Weights of a small transformer language model.
Size: 25 layers, 4 heads of 64 (2 for keys and values), MLP 704 SwiGLU, 19.5M parameters.
Architecture: RMSNorm before each block, no biases in attention or MLP, untied embeddings.
Training: a variant of SOAP for these matrices, 511M tokens, 3898 steps.
Each number is 500 + 50 x the weight over its row's rms, rounded and kept within 0 to 999. Layers, rows and columns count from 0. Numbers have three digits each. The size before them is the row's rms in percent of the matrix's.

# layer 14 MLP gate, 704x256, rms 0.14, rows 1-137, columns 160-191
098:577485537454538437588544494469465577468475448508482447486442525468524593466593476544562474482525
098:517498454489520539476481468509470520442451515512555570492533606510526531540425494406407550502575
094:515527485424434458483456469532523531494495525450453473486477570572540502454473502445582475532456
095:507395594455518531555584508463537405457526436506550477507433474590470486492531512531554467464470
101:530527511467544473506466531528320473486510521543436446534634461588461528483454462427410449534435
086:497504526485507416570499645516551515462471546596501454447507549577568524465495528470488430509581
096:539469538500500492499564454540476404463609575446426495563528496464465540528479467491497530470451
088:391544456536483529533522481524580495544512430534572575544526386516418484516513580463380457519486
096:446464610463500519469495485507491494458513486596491537588591508521518485543503438356487371475551
097:477518459439570472467501520529442488487574503403434451472444475408520445503617577400529412434570
105:487523491526458457598418508535586496446391519508515535472406496511514446509470533576580478501525
097:551483509496404438507533551453519550460570495485516459506518473468476539514497435545534575477543
093:533454435491532508468499522532454537534468466541499442491575498583574499436492505602381488518527
100:522545512494482533447525562579409550536457547477442543467448459414517536430619466588464461532534
097:406595491422556594581389527545461514473424567553553409416518507515525586418484547455486545545423
098:533425538488514620495551546546559445549538475579519396491474539466517550466589484480492462495537
096:490470485493549496573412533460498499593437458611587446516479480530442472460458510517574559414489
104:542462484597492493498501501454479469502475504440502434490427486598465452488495501487419564475532
100:505486527589446490463537505544395506447501585462554588455505525488498590527472396536506541466493
098:562617544458474535465515525487506446497521496520514463496369481484498458526450542549543502504541
097:441492441444468480475454478484481473507500487542563440574392497472566420529512504562538471361432
090:512481573501550441536551442474555543497410523367537547522498489387428537613447496492492469492558
095:502454520510534462519492475489502489413495615517455412558499495506497413550463457506362479482516
097:533498546596534530516491419454466489523561569556499526522557455505597560460552484529491443480512
102:486491499469490433416476485512488516482531507500465511539578569537449518509494527482476478471469
099:615503566525555490575461475490490502486560582467559473493454397534509520597515556452469498475462
105:470471569536390470588478552552479521584490478481539515473431495543534485450521510362505526542464
113:452520539528426453453467559605417495474528465461401441527435436498491506558580525457539543458463
098:618519464451512508491446533551518454344479471545458496553463430550430491608521456549433442473401
095:481529446526489542449524540548547542544467480485568461585547448528505463472455428527496428509481
097:549492490521426465478438534516466503503492539510539540557479602497595500439510426434410597532542
107:518509471549419528500539459444486412473439497517421440504488557536493475493490558423494536480469
092:490459466570577544465530456565530499606453500645527396452548528588467490553474472611518503436428
101:467445539554560530454419521596518524512511511518479466535455461540437540540561505513559559565480
098:594506500421541571484588454496502519418483523440459449531578422477574527514472463506561600511387
091:502517626491515534457401449442514586521468538454507560485489530524456560560555544489544399474456
085:474520500565443530515559548532448525504582511492423492534421504553510553499511485515551501495501
100:429463421406483532483493488507466537535482510407487466569571529509486452427490492538468543447497
105:494503490484548543409315414493444461489492489491479568507609468494567538583546483526510480478434
102:476519511450537525502443458573484483443457479568505530590452472491520551546484505443561557490581
103:483544448508444443440524489580422570441496435469525417544597537448458565521549448560461488541620
109:502481558546538502458570511559535510533509551558453442508457473542473456498487535383490456503517
098:559534468579560524480394427543503464586457553605556540654461491509439480526509396497526463483499
095:584570523530500500490565412544501537429451544468451461548553495483428575555518509543453514465524
093:470482464571442448581471541472538534503534422456515520423554572369516476485465468499500588423477
111:458582536546550612503523595548543556430409507468590459575490524533567386503465503403454529511557
100:561528463460510411457473492518591447386482592511549513553542465486527406465591548560528589471598
087:510414510440459451471467514479540547462494390473531489468526430533558515531551510443546534484585
099:462506517483488450472530472472507607487498523508470457457414508472389481505415514418529446483548
099:476513441554599520481381540524513445508481517453528489478518572530499537507364622476541504492471
106:453519475573512432466520502497531440589504436568500548603545458441520478504417495493511524489429
101:449474495500573525530484488498506421551451528493514478417480459507550564435499476542523495485461
107:506434486455531618400431552515547545504440545480492540571508526478477443457522496530518462445507
097:494495525378523396580565555486551515447487439537515426486493456518600453460501444461537528554542
103:558495620484517533495417427493477460460503585524483505462533551429537565441478573533567554600454
107:512449457480538443495535410443430610436508545491494518578546518505420512566571526440507468444523
094:506539467522487513600438515443469481430518519511461451456435453463491619485475513454577497631452
100:499517480467491507559521541448427505430504586531455507488449502502442512449517530475511526506396
091:436450547495546480460481393493483483433574625458511546496512523557504496495492498550521600535502
094:479544463501485488552388570397556491449514513492553473496543527593543487535522596449469472489489
093:515496530543482556567435475519431443507572549441485456462517535453545478549535496444420509634411
102:438549449469493480536533508480474467552501431481442471499585532509490499562578543510453484460566
092:465484566546473583351447497475407441395563515501530470519599406499383498529514594541539578498476
093:538453541560495488475548439539569438494516491476516616392585521498431550532415514498535475475532
096:506548529486466528488461490534457529559546399600498539486553533533570536415488568448524541522383
103:509481496579516513449488514508579523509459458518506493549496490466537485519467548433499478456524
096:481540466494494401431459503519443509485532466426530517495483465484485543416566482490397497465548
091:546461591545655500424508538465456419445559551527526528529423467480471548484583585428500514568479
096:492500464511484468609528385443502487544447533438469467519398469464520467545630467506507498539435
102:509449444494452567386441524533447550490420500517471485609455556464508481495473619511491494501515
101:531399508507490515515518442536471544475480527484490491614572485418478516538455513483513499466403
100:488526436490466505583526471482447481485615486489522500450560479459533506423447505611462477516457
106:465574484510483459502531538430545519492523489458497571474436508426444571470502497533531524519559
095:569468427538520478544495564493472563485541461464537543498442513521602568580487537548440461504535
088:406524444467545499542510448449438485442426424508487422621463575518438530428545517451490555398525
102:447479561483433460479488448499539445507544550480493500506444425572425427426483500540578486520519
109:636553455422477512479534494524441410515437467562428535529555498563451430541523551409531473458517
097:539560465426483578541488495520477509485538476484544552468524452477413556545473426614469524443437
106:584561524612476542496498528488582471492503431538483418509500512492586486501457493553531570466483
099:491398454471505476458497453594505539580551464479476493573544472501481506448522529520487490478496
097:537472441480512526538472489495502447482474500505542548433450488578419491546466436505434510565479
109:526359497506465525503423521535456444537552502484483552528489467440551561481578515530518479458535
107:454535473495498440510486492556475526546468468498495599386482459524451526522511511530409487402494
102:515569487564512478381495523543461399425416481544528499550413558521531497456570511561560450452470
093:471480412490524362473506449496591535412500554540577481411419472556426434525496552476489506483579
097:455433536453411507495507426514573503453450513534468423539476509561542476473477528559457521431533
105:448478514490552497501455519430490592482449514542542554492515468525499497522556539435439498534473
090:536471436558405404511541495543429490526567502543493486455500534529549505567509537552467506460565
108:417491517432480465400455411498489444442552466517454494463558509524489525394540447531534478484415
101:535493541476503479554516446458523491569626555488476505467453479528477504411504520481598476485460
095:466457613526380409530454451496540461449418509548530483450414538521488563526479467414476516493473
096:448563445464429447463525396461598461640453470461446472541563531435494606542457434501483518513510
102:617468514552492509505524366474438565562550541482395430542417496528539494422534579454465511475479
105:491535527466492499564593521530546510532585471385490494545564563502546457482413544442520502415434
101:475424449498399572469496606458538535445572430443534521502424500555471475418580509439450544517449
101:479502574478487464514495501594467493491408564415422446534493506509516487538567453546543479480528
105:557579486485506511466436407492563578487401538497483473555482487462567524495546560511533513422442
115:477459441490556470459538445438423369465628525446455499503522525507421524480495553495489494584511
102:525476529502466516399541504611512415443432509490454555509540517476401539479544520536483537601543
105:447536500460513539570471472494470500533480565398546499555591565518463583560519500490481444489506
100:534469480474315489569439519559493491463506377539552555484537490538554523497531550450501559552437
098:507544491498563560466464527401461470460559488515517480599559502518562467468566556615460470500519
093:582604392608554545513501567474522600498486590499483566474572472448504423441566576569536374547504
102:443538490512483477499563550419436497588482510494454449558528434519459519396406605490471637529456
098:434489508451502522536546438442441497545471457511548496440470449438525481478518549529606499565482
093:473505439509488484480463410425547441577549565452445478525399426577508519471532528446600506489408
105:467513477472436513620484512499488451518433488506474522409546435492527599531498405526504525501577
097:507480552517477452490476565535502514515426532497534485501399519559498522498538538523539533439564
101:584450402409532516522447438545497466514484465408469487493542600517491559524543480521492387519511
093:557561551510563533593534605503505482589543446543446514480525575438541470430518544583438413408493
101:401542458385437527479506487543464539512431520547496399519566381498397425477413494432507536383488
099:489448566483461420484444518489435463490479469385494546456565554386575430566503539576464493528533
099:461539503602489575520509513507428494446558526455407532470474527471530541452567550435589526516480
091:397512415396516511479527483455422514448540461334446445561484558496494457490476466593529470386514
107:523506476469483528477575452549454471550488472616410553476543438484496544539478514573520499462601
107:442352449511530501441561471438591483383467563511545425461524502542584408568502488509450495489508
118:524449520503523457471634513497502506456441555591495536469496450583586498443549453512522448575442
095:520595471387382447554532488469483598441457564472507450432536415522536422496532460492495465512464
099:536504471431437512478491541486476527494577476469506536533484511413579523469540443454479398497492
105:556393481480526572438550496571494473533500409350489540446516483545563547428485530529499407548556
099:481483480576510436547426497535532492452527451447498467464435602545517508528412531455591601511591
103:466498623502480543471421466509430556544529441567482468515458445446516432532545525491493493476545
097:489567471497511536493443572457486489547469465470401435536402375538478472488460517462554520520540
092:602608585515554517514487511483504502541536579559533511495496490530507497434454436476474434496440
092:521618412455415462474483474457406601525574473492539477495478487518607529458496501496432453465361
096:605582528478447471462510478547420548435574586422469476520589455464550416476518457492557522607510
096:429601472560472500523575438462562496557447503462512384488436459437545502496516428467442489582560
109:525544459483439513504544492486616500499490560557528557473418510559550584407493509426436515611543
094:545504472476502534488484482482502494457535532481560521491457628438498532522479435572491500551504
101:541482552437460422484429488576481540568380477555452426526546483429503401550497412384456484485522
094:504537506581501534520557495525508455539509511445590529573517574519552474480502425461592510462414
106:494542517523470537495537412601517432564495469526400514448422562501581440562517503555575537513530
096:571470548498497509483395512456598511447475447487486556440520478559474430451516509505560409502406
099:525477544503486540514503431519494536518535489451555536590457541525507440409498521508600500488464
098:508455550480520560452453567561482410641511434522480456469451466577416527551520487586481475505448
097:490517493507439496437529539544503460514455496499438444561564583491537616506482502473510444447466
103:497531529535495486449597425535473489462518519567467453578486557518488495504473487571533517576489
# layer 14 MLP up, 704x256, rms 0.139, rows 1-137, columns 160-191
094:557457496493456514457530495491453544500527529394488454468494494470429501505435491540499476485544
094:622580418483487578467500515436476479411386458439489538528586458546576576577484506509453530592601
097:486486456559451476382551421562467455502549372467498595524521549487482580568465495513460379441446
101:593402505500512553514514586507543445448489465516514452517588484416514527507434528539449523420456
096:541452485498538531489448466637473472474528415498482519429580534445475478517547413484447470450481
092:494486494469521463492480590525491546553531548611478422445519556498585463481507482500521445469516
098:594554496546456461585534627526493467535513441442505530453427589447456469504384465449511474628425
091:532506587564487452494493467470540473459439486440459561451544442480507537521482530580509512506553
103:435484536514463425342489468571544551522503531560497494495554421515430506575513497495480418593559
099:424560520432449473470496527465421552483495546558508480552396481427534458523412494487520499589450
107:518495414460459488533504455520550439560460447435440544567577536469392538539451542537646571479580
106:500575444543568487448527454506457362516623515530439532440501517486551422573383562430571601508477
095:513471341470462478489508437417523482561419488588450471520515459581521436492471521518463499455527
099:572590545585535526560502511550534491551559528517529548506550525588419559545518496496551415536412
098:554550527411485561473457516495521512495496554540453568482491522444497544524559472406469528454483
105:471451573580473422548477553471500491386476501426526502559465477491486536504495539572447583559560
095:481554440532417488478485465397490395447473498475516528457578525422462470662514499442487475467543
105:550456520545385479477438558522512565490457463482506432498498495518532491495545438402437423570512
104:478566471488544568433548535535526504560533538592536535479570558502544489475513602377583598526460
097:423574540528559439444589513423509462516525487519537486517463487565497403415494432488500472532454
091:603483558550439468437521463441579614470551529524497581480540491507522560470496444460564524584485
092:461448597520447415498463526492475500480541550623506587550495502578552560445534488483517439498507
098:491524576512371484605612477602469436528511586520532474590414491418579466405481470550554411505509
101:518566576528408477453420485479478562474487492552482421561524536528535479516557464460462453555533
098:500445483467511487510416479569558546553543438484494498456461472452502461521481494550535578465518
097:533508555511411550535520527496523488591575455527577505545450493577514456549455432447446451580445
102:500459425499481537477557532496507407600524447526550460551490493586521565529480480473468496499590
109:499470600435459556528510521428508506542469457454514501531519507560489455502505481416371462489457
102:462445512472488475447523482555492519454557505479416416526465550506565556524405431489443490498452
091:471455476525419481493558488560520450513539469493535529533621507417519554557453525560449537501568
100:499517526506508540463382480485463530443569523505539516465354356516570457570515458487501469548534
108:514496479440662576486506592518455462553573505554467554528500437469442459554443545502441454590502
098:501484519448467500476531474530469472397475497575552538506597511452518467431540486411498516500554
095:521544593527586502507494433476388512513469502574415516508601505475516560486524495554474544521503
109:466550493466463467596424554514606464602520481507562551455490505444504494415514492443537529472469
092:444459401479524548556600562493414480486601497526466423533400424488492485536451461492492517511470
096:491454520439463569527500547534499464499510513471511549546535572572470523539516500458439548436418
104:537490549487494546449513527509522564504488569451489520556495602526495468501421532425518428462471
098:530531460534469486456481431586490466517479539447433491432465478421521510509540585503571464564401
105:495499522473529500535489541541560488496526476487443492499452519425511494525496465436573479472404
099:473528449523479439519541513513541397562515455496487470526557383466571478447475495529517470493488
104:481563545489429520515463511467546607621543469459442543417554541564506442489498530452550507463533
099:493536591461518447590477578420438503468526569487487501446490543388506505440428536490492521478496
096:455510489484494469481486513453514468569442482551494470429398505494575468466546500465605458508561
083:462482556583420546418411501449571545429499457514481536490605521400524489474520553499504521447571
113:458599463411549515564495543493499552475527484399509518490476603478509402492488594407549478478566
103:564475504464506542503498514544524636477407538531530579447440585467497516445500439515461445533562
093:559495533469538458442400487530475546427535517390543575476438562592485520564528573414476583387494
095:468479467509485511512445485499513469470460499441424524511462477511605433385509527487559548439481
107:528565500528548453511508472514412447548543541483506493497458489463551598470506534418483549477423
098:548432524403500489479521492543470585441590479522448434451561572583490549442486474434515437592501
105:431502458438501562512407548504470456553580462500487546457491588530544609450550517494582528589499
112:570534438438552512478507502495398536544498564413516458458548543464490493536484531454500533420515
102:456469577543557612537590487504484523411490536477515488529524459553592474504536388408446628490497
097:459478505533539577550602472502559478508493472473573578612565416592404444505479520534369447513503
111:510566454534543537519512586567455524439538530475505422539433478574502501442542579515449404449548
095:483497558480521534425407502449497485514475459529415471478474616473493451558509521489515567468399
099:518478528429480535438497448514535454568528319517434584572496560569466541423554473419500475415513
086:538505480502414491451489489515516469533451442503483508495506450511530395430556601485467430459507
100:426524450560530426388519528493571517543500561401538491483499502465531502452499533547475456569404
093:459498500452477463512634537527485591534446403472524514605477405474522468440463407528549559492519
094:525509493584532556487540388462587523455537456463461424561445417442470476532486495432534446523516
095:575478463478396501555615398575496534558465535551450528446370494449505512543484561504450508606569
092:485413416537473405441461490590461494475533531435513508474503482458491451447450481525609402496566
101:488485640513467606535491467539536480569485431561451482518586415594569493480461442483584526495551
103:467482451452463525527540510487473459414466504531610580489459535456478447442545445530479482504456
094:550448481531440528477487517476501487530453500511480635519571438479544490539426466570437521393527
110:546483539572549459512557546548485485527478403465493547526490613533499550557458464561557497383482
101:600584560365396553517467623541476517520496451572484461542533519574498459465480519514460532530556
103:491608470519436556566448461475525418447495489470495536468475409563522492484549487446536536529520
098:527513473551522485545480499517521505468551509526407467508481511555404510473593568454542438527532
103:493464503477515468501496476598494535478479431543508422471601535397415381521513481524464494434533
100:492567540591585501542541501507460512512523442432426455445488549461451507412498499479454458450424
093:467508392571491448481486521536503465488622466472497448558577483521484457463489498439534496525548
088:519523520437475541545565441586451506564568546492555537458599491488550654546495524628543407530518
096:411456549449487537534490493477497497536522506379571476525402548582488464530453515572557456401468
106:476481557502497540517582505525490506456490472374492539405537442453521589490395461580524409503549
096:499607506542465511552425472498464562595518505447527548530481515446543525479465442458512433550513
104:511473523489464494501480507546525483435458552494550478482563520477448484469475473526478498440586
111:541575385490452416583450481493523423395474495471472494566500500522432502466546567575550619533570
095:519461520491416579464494430396512404458501492539481523491504489453495492468478500407522499500569
102:471410436460548431478491486468455628436425518552537560455478516578463541505392490547497555508506
099:515502523554502478503530587621540505491365434530495403371505512545481470474509519461507537356490
102:482501428457484539574512474544585480535473516491452459484567424452544460417423497505382429513515
093:510514465483494566526567469438519440504483486507471553561416634526481486483542519561519589455463
092:439498540578380601429501401473484559550518463597538476472624486471591456460495418407386465414551
096:553572602542469463463525598480500433478561523432484562531420581435482510457430468509491539522409
091:467542502401468514496513544394472482548548481438487501536522560459426476486480451406622469473472
109:345548500403519426489452546467510531445475553518526568517425485534559477508494534455582483554563
098:550493549535447562436441513410571522438513497504466512491518514434448474597468530520451482485415
094:447474513478476494458563472536542457501435447557404515482483451479532468423481572477533561452554
101:509485493545483511434538421450559471509588543396613492506503534361512548480429486523507403516471
100:569500513557512579459604339492516580538429545544386570473453451466559537580485467514491495484403
103:583519570512471440476508491490493479514542536396524528577478524488426424470518424516437393565427
102:497421483425594544524494504426491502343453488448558529450437524476493503508543494490454459603494
104:517421486431401525482547429476606469450454522542515530510564541578578550474413545523637428463491
105:472489500493455436609534497439520433447622637472550523436492476509601488557443544466530542499581
113:588447479565546514538524492458467530455528551540544479492511530446569527535535495464424534453491
101:490461484564523497563556411499433479525557480576461492478548538482511484512413523547594514472552
103:511558515473498489449457439582411472555491541529588477563528537483592544594525484474446510467506
095:467622469476519524513482438501574440490588606571443522476492551448608490511500525449464389516533
097:536462534501563525512559558505500513436514456516458517413495477349607465500514465503425477453609
095:514572433505530480497557490389477490525582499553480524463526477476435518439446557525474398603469
108:432580451531536420461512557541493487545417529528441505527486487528498515412450573539356592454469
096:485526586521542510511509489525494515565598488440455484583556546552514575483458536415560477536541
095:542440490555482454569570398437472550525562539518587502493413525537536524390563559451486498391462
106:560537567670497499435524492516572491434428612561562505511482568552408484452511541513483495538467
098:556614378495505450497530490516529449515458502519533488536595507500490542503415511509482495486398
099:471478518494508513567412442575462556545363499548498479572526464433441475442603556498519473521515
094:565498430455470509622443517565459464536541377404425526463470517502590463499484552518541525587491
092:514625471540494505523500514494443585492495471518530515551469554527512495483406553523468546424547
097:457496520406513587468535536525530428401485423506522548486541512584505458525565465528447504589519
101:548490522512480576484517541514527518454538582524561504574490403433540487506462481470392503473431
096:493496444457481567425526504505497506454471583398504435520502482528424452471435465548569496420528
104:553406547458454552498533441502455574557462519476471518465519580508520504395540511439494623530436
101:448503510479519496397440540494526475502395475412506507478446441574505532409510509438545519470480
119:521459511426503441518531481549491479456437554543462526463511440530509534410524440430438439513485
094:476637502535503460468573483565425543478396546491418523504574584520457510558498505555461569464532
102:566543592472473390485440489540474422406491473503524601490502497500515530508451539408588489504437
101:567460543612568613447411493492582512502497458543414542386499450581476508527496533502455478479446
099:520516504494518508438580464545501503453519519554522460428425473533510481587479494497460461443422
100:537507510523562595505436488509414531497478433455532470509429483557454546483517436515479435432578
096:467516526523485498550417566575491498602588422544445409467472474521480529556506437530500457491557
095:496446440500552415513488551437474462525524554532449509490462536446548523458458452439537478418471
092:451456481488587531543555484456500432509501480542451576510493444556551420564427522366507568524543
093:432513555455549526512519501434512506547430505460500527532475422519449603478419526572457434527402
096:505480438526477500472507527464554468479435475552521452557541557480565531503470565486537479520457
108:480452522520558517545474436500444438542572433602381500540560571432494570545470502500471577496411
082:480469481509528470512457603539491596504568520578478483470498515526494500452516518420538451450484
100:535532468498464550493491567499588529485542541496502532357567604487495456452452438493561547546542
093:434452484487495486552452504495531505500451522466361428483417496479515515498582526538487554520516
103:583508462589521513516530457470523465485467513537493440589463514500501489485548453542515502516544
094:505513586521555409528578544524558510484530514543579450509552570449525476512502469582532510483451
100:533534474509477448506497470498448501563527574492509430541478447489518542487501503511585539448460
097:564475533495564561508477536502491465440482581482561419583450592456402478531489556570489516472514
092:470482514547495421388522525517536455494539503458454435622459537533518467500462534467402398518455
103:490455498493513550447551501447545429521603526449520512443458391491546400526593479560537473451524
# layer 14 MLP down (transposed), 704x256, rms 0.13, rows 1-137, columns 160-191
098:474572455500424466453482393545522481501511454556480507486472494450389518483467535538521538581538
105:538501528467516543491524550573353478521526488471474525468553575430492472439489524490459535478487
100:474530469503492466467502453511597405452562541415529474552586412526435506488492472516469586480433
103:516432375538464520419522508434435432567468498395616461470556558474635501557479488496574560425429
100:463566425491538481610517525466654483468475488495578465398441528456520426556552473495529479456512
092:531496434535631572440464534493537493616460470545567514507465481517453520485515511457530484470464
079:506486510473547592519493456429549586565349526597546506514445427568551476558535549507508411485570
095:469486518515517490460435466514541490561519577482456503523513494540534546380438522455502432452452
101:476477441544468496541453441516504554461377504501522429527471511606551545528462460548548465513554
100:497498473430517543570485528583576567462501494517451482504494549472533487532470494467474516524528
104:431452639511409336517499541466463443458488498526498478536494541477425481513540569378488522514634
102:403538454568476572586489526422495534515507456533459424466475460540490576505495508516504534543445
099:529559453488432465471559476508578416585528526502497521582568472456626580478454478582497514483510
106:517522424518555565564540492466559517447589460547537484499473479570517526626508495433496542575539
101:438479495538556570449489459468463467519497613496552487458502431441364527505471456445462508517565
102:480597449494463554506541439485541527464541426483441471482534576506507507587460519503354509490549
091:467633529484453537512510508476536560541546531469550638517499438475548471409505496474531489579513
105:463501555500463529493416527432509491448424419486412558496434454475388567495489522471456598507493
104:517594571469462574385466524507526490489569502534469528503470519478436487528467508502482559472513
091:517530455609420513536566524469510391494431537403477494442573560477513555551449451556535544462492
097:489503469503507487408542557452387559527500513535482537534463407565509542503572526434507499466505
089:533515405490481462504560538400497475527476508405420487560482606503551494584480474567602537428506
096:400544506501491424466452505484391417452438500439498531566459550516422456536534612461511545482386
100:491464576410430522553442404493608580573391539515526469471453507542484441525527433483442500421535
101:461476410572568487442568486452505495510537506431390517581463553449541518525430447416444494525566
101:527426503541458481478477627525549559483524483476420450445554484508484455515553423436559502455484
103:480616456440494450530448432509601491488599525516507469508521499479523525544599486545557453486587
104:494428524539448528420490568472512581494573552580559453447407493508416520552521493522367513474440
101:460545504474598554495499480522494519493512455480457555502454529503514535449418446574506421481610
096:456504545567499432470582501484496527379506512543415473537471527611468526464559520543527624396512
090:422453483462528484478435519523522493487481439552468615471456447578427478481502480430537547508467
094:488536579484417467539510530482447492479379511474611494557486526561504378433493504470467554436520
099:407406574514503482507450508567534539482489564500483509540504471470595501536533506428411439397516
101:446486594520443494502511427453392486461484503404499532482537481433533461462528484562522579482466
109:441553433536396472539476490423477455537445531477539565473460528460571541459424486505499480521529
097:415516467564532506378549515537551550564486559622516542578493479484489467459523526496459422519467
098:536506380429525534513511516658514515436593489496499457527518496541481566482503553474475486533413
101:572467564520463490455527425512542506463527532545475576523417528551484502517447531455516399583454
101:483597498539481489522537459473420501503460497520492424500571520496476433560449526526503571497483
094:564564562579509513476501487525401472549513532498460504512440525499457505443549493505466507578565
103:450566453470422489482484368533534449529417460451456488466502587525537528475499552482499440561541
108:485529459489514549537474493451496595475471441520467442584515570501528476579601449552481510461378
098:441417449535509527361440441383430539523522508482464488540503511501557528437508438453549527582530
097:528435520490532534462506563459447594469498443515523443504462510538613428439542532482594590460478
093:531499552461422658483416489499479414487453503563464573398427507536549444472553533525444472589447
106:473464490559476508449525493478481361480489536420524522639494643468539474460520481431521532547526
096:546405448499529420609501554501544442436540542554486504481486403560628482447525412512484524469511
098:520432548440509481534446457531548502504600539538531411508396467573373460480466604509511517465522
102:483487500505513517535478414484565467491478515498494491448400536581571464538535521512579560562473
100:500475490573592547459553521523526515524494412425556524443487511460565481439379509494517451527558
103:497455508501480544621438391518496461491404494517532469501466488563502547470636492584449471529548
098:430581522390536512462527441503489531465532511472509460596420582523479514577533471455474566571519
105:545369597402386531508450503433505558535526555526509468499565576555511489592502597532545426448480
101:488490511464581556442540441531568530491425420483542454547562430535525565551501484528535475455542
096:549511509555413523479457566462438441581527525511478587502509545442528454451536422524475566549413
105:430559496568479544498548485484486549492446552517536489432521412481518523468525437567471508542503
092:509425450547567516435507412523511437493500502506470552578518485580495561441540490535570385452462
104:561547479457451568459427618401453521479509456492529518485480480415438538478502482465515532493476
098:512435520536509519405525489400522537412545538421437430500530562542546505528431535476534484544544
104:558470437464546487431470535546496527463472487537536464568442486464611417626450452493596499466462
092:597454526484555546525512463460487508452475517433513556502460445407461482515449565434448472462434
103:403513488524465492522502449475459554469557447470437534390448497559534533506499558563505463426547
093:503595530519531445543493468470546606554503595531492460559440591518443449542579435548553419444500
093:509544535491555551527450509510513506451615523512417434546434435582503472501532557471500634509501
106:575491573543514471448516439509523479470492437514498436515544499533517461491504506541434506533646
099:541537507526477499441446557374474511410495541490423491396569559425444491518468450527540520550573
098:552476534503481436479587433449530460490495523497471511517405484437436363512462418441487415472486
122:555522454544512482486533499515473505501514446534583569544473570541490577533477439601500545412468
103:566475537407505469514541440419556450510513452507558500543541509553490462563565502440474489527388
099:414389492403552515543493621431497501418494533506444503418633363517515451599508483523577451572459
101:470483554474512540512471444566498501518636546524434493573451465507478547554522513482493436535523
099:449497515482588486533477512478535498521540440416475506439531546562563450556474449626511545532511
099:462380456500544511531491515451516394536486520435521491454569525556552526513495460488482498548531
095:508430458501467527547422567505421515435498567486499530469529481528456557461491407546464499472574
095:522493594497461498562553472481520443547458495468497489510522517538482541623515485479561395532603
102:517511465501364521460500415480546457444517510528442502488495485484440472442496482580624530444496
104:513423469491491578514556624523534544537473552450555576429571481431391463515501507529545519458506
097:506518518521546430540495515509449496584492541417485556414487470472420496487444499482479388425478
088:419459446449458593517536516546445555554424477512470603484425410538416430569479508476535426556380
107:554505473486534477555493554416519498389550515470490521468509481491478471446491532547614549548661
099:557521469455509425466518490491465445512441594530620537534465488426559450518516507505440511456492
102:495433431436517517575498570449385593516475519504520489493476526534569428552508561504514455456364
102:489571542471463493490418518527575461521526561503422505436482500578512475487466464365536467495567
098:483495520412501556464502423543536546578448483496490534432436567561462508363489591471526523521431
099:486481454550455483461489423622593493463361467449477501465507461467462489526493526533549496519480
101:516450475471464518489504461476514485467573552461526463500534467481579608492494506372501473505546
098:457469575510521558507477621474517551539458574531482551560542460498554507439553535442470520493478
098:558547495507517518477481571558372629471489429534467469477486511494525586487489516442452536505540
102:499513507502470590459493463509559426500549454471490546492468478541529472472456511601483472541516
100:515552487521515554510562499510508536462537595415506510453513473448582436469434528478508582557590
103:590514496612528539547460423455568440519568550447506468454529476470429434587520639577548511466522
091:542456469518496560478441400397403574545535533598468460514438346569437461508424486586470458523588
104:443528379507564552644527484445557492507452567507471589532499531558582625555471488522452536554475
105:670532558530513438521525524395498523422531452470512566546563513508528434461458489632504486559525
105:538461445504490450488579446549371563544462548584429538519640419540549582485463440530515514493576
091:616584496557458533507484505482470476500506422426518469503520600462473550513520351460549527454502
105:502587521466491511387549460395437438579497461460451427525452499500490432529460500491524413499490
109:553508497495514492548468465492472542514435638514577496504543524520540503454523475500492492533499
102:430653489373507519509476566466582422494475498452478480503465507564530506490564522585541424552493
105:406529556528501514543484475440506517438542508449476525490639485507451565519553507584462554432461
101:475510455501538493474467424530417513476450541440486538398514508497469556468446552482533497575457
103:488521474441526509566515513474570484488479564489417504488501537512467538500490538512490436500486
103:560403523480549453586601471520522473554633440506541548495413464455533507447493453629494550479514
103:463603536507518471522481515459469475477493447363518502553555520532579484496551486490433572497403
097:476510384540487419466538499530451504542511495462490366464439619501510514495436508438552437538411
106:489444544500515468572433530493480505504506497633510505492485482511424486389491541542535463452439
103:481461551657426468516531446529578542541518565577584402503546543475507453507505488544570464503451
107:470549515556526459483516436491485521509399527488416489526506450507437475531527506493508436530473
103:521545433605536460527538566634505463464437494544519532476428525416461538522522530408488578516518
097:437545472511416524472493544549523506478573430496596390502484576526525576488487486502516494490469
098:464504485586423546519453530525518450503474525525509553570486481481464471487380485532564523471419
097:529443433533425395475510522480442464527501489507487476486511562522463445479475486564497540469613
106:587455505480478526446449505412517609548473487558495500532543549410496452359493456515493496464456
104:520575465386461481558592592481471513516480555475475415550457431557435549462575437507517477493545
105:475466612512466515569471526523489593535446507428521548392534505493468420351394471475537578442517
098:468576490498639493474498435456397481528519644525424467524572492528591506453545450535528495526510
104:474467509455463603474503467485532537494514573535524503507558511483560496421489453545418516542499
100:521543495586417497402464418477551456521523535566469529484602608537433525487515544434606477496510
102:464549524510526482450443525497401439461568471476476560533494587535551475470550507483486434442515
102:531477466497510504491497577534490481497609544496516502375495499487532518544489428533477515577504
103:465512608571446380552402513526504471516425488441478499437495493534553433513423450447485490548527
101:550507510542422429556445584489523539515555450559518482534485622447478520532554441543495521419444
099:630417494384438566510507500505449539505521427539413419485507497483391526405501508434518470559497
095:526509451603497610488468537585560492450398491450512590535477494487506529559492476457486445443413
099:479556481447538532439472516558476568536463479431456494548493392547516436482581519523508477535532
096:532504552422485445558578460564517472498587538452494475476460503567442470519515443486446545577512
098:509518544549590458536525517517456475484521498514559514505553521543478492487440523581418572574460
101:485498461470568505547513529483457482510501434434466471501495508511477451590469479546539457482449
092:519604479467471433503454562507604528490495439469549438466521471452438506491521423430474491540512
095:545576457509519479505536535565450587562430495504470515598454399403415587552486468458427492555505
098:543454520447537517529424518524535589481576543394556403586569509534537473547491588533461411508442
101:565467478507511548535557444482451450465523478514532492535554459442538478485406567518507497492524
098:499451497533497506520550473604619469554433537503514442531514528394536487451492473522570509534518
096:555484453564335508515427528453542555543547506506475478426523547466422525526569476373489468483471
100:571386495453525571500435428484443519541458477532507422536530459511441538436521484540438459408499
093:603469564477427517429549439499435517495428514499519527410538453567476585475534525484423440416484
109:494477504456454497446528487498526459507515464480517477489479482475447530531588530464460471500486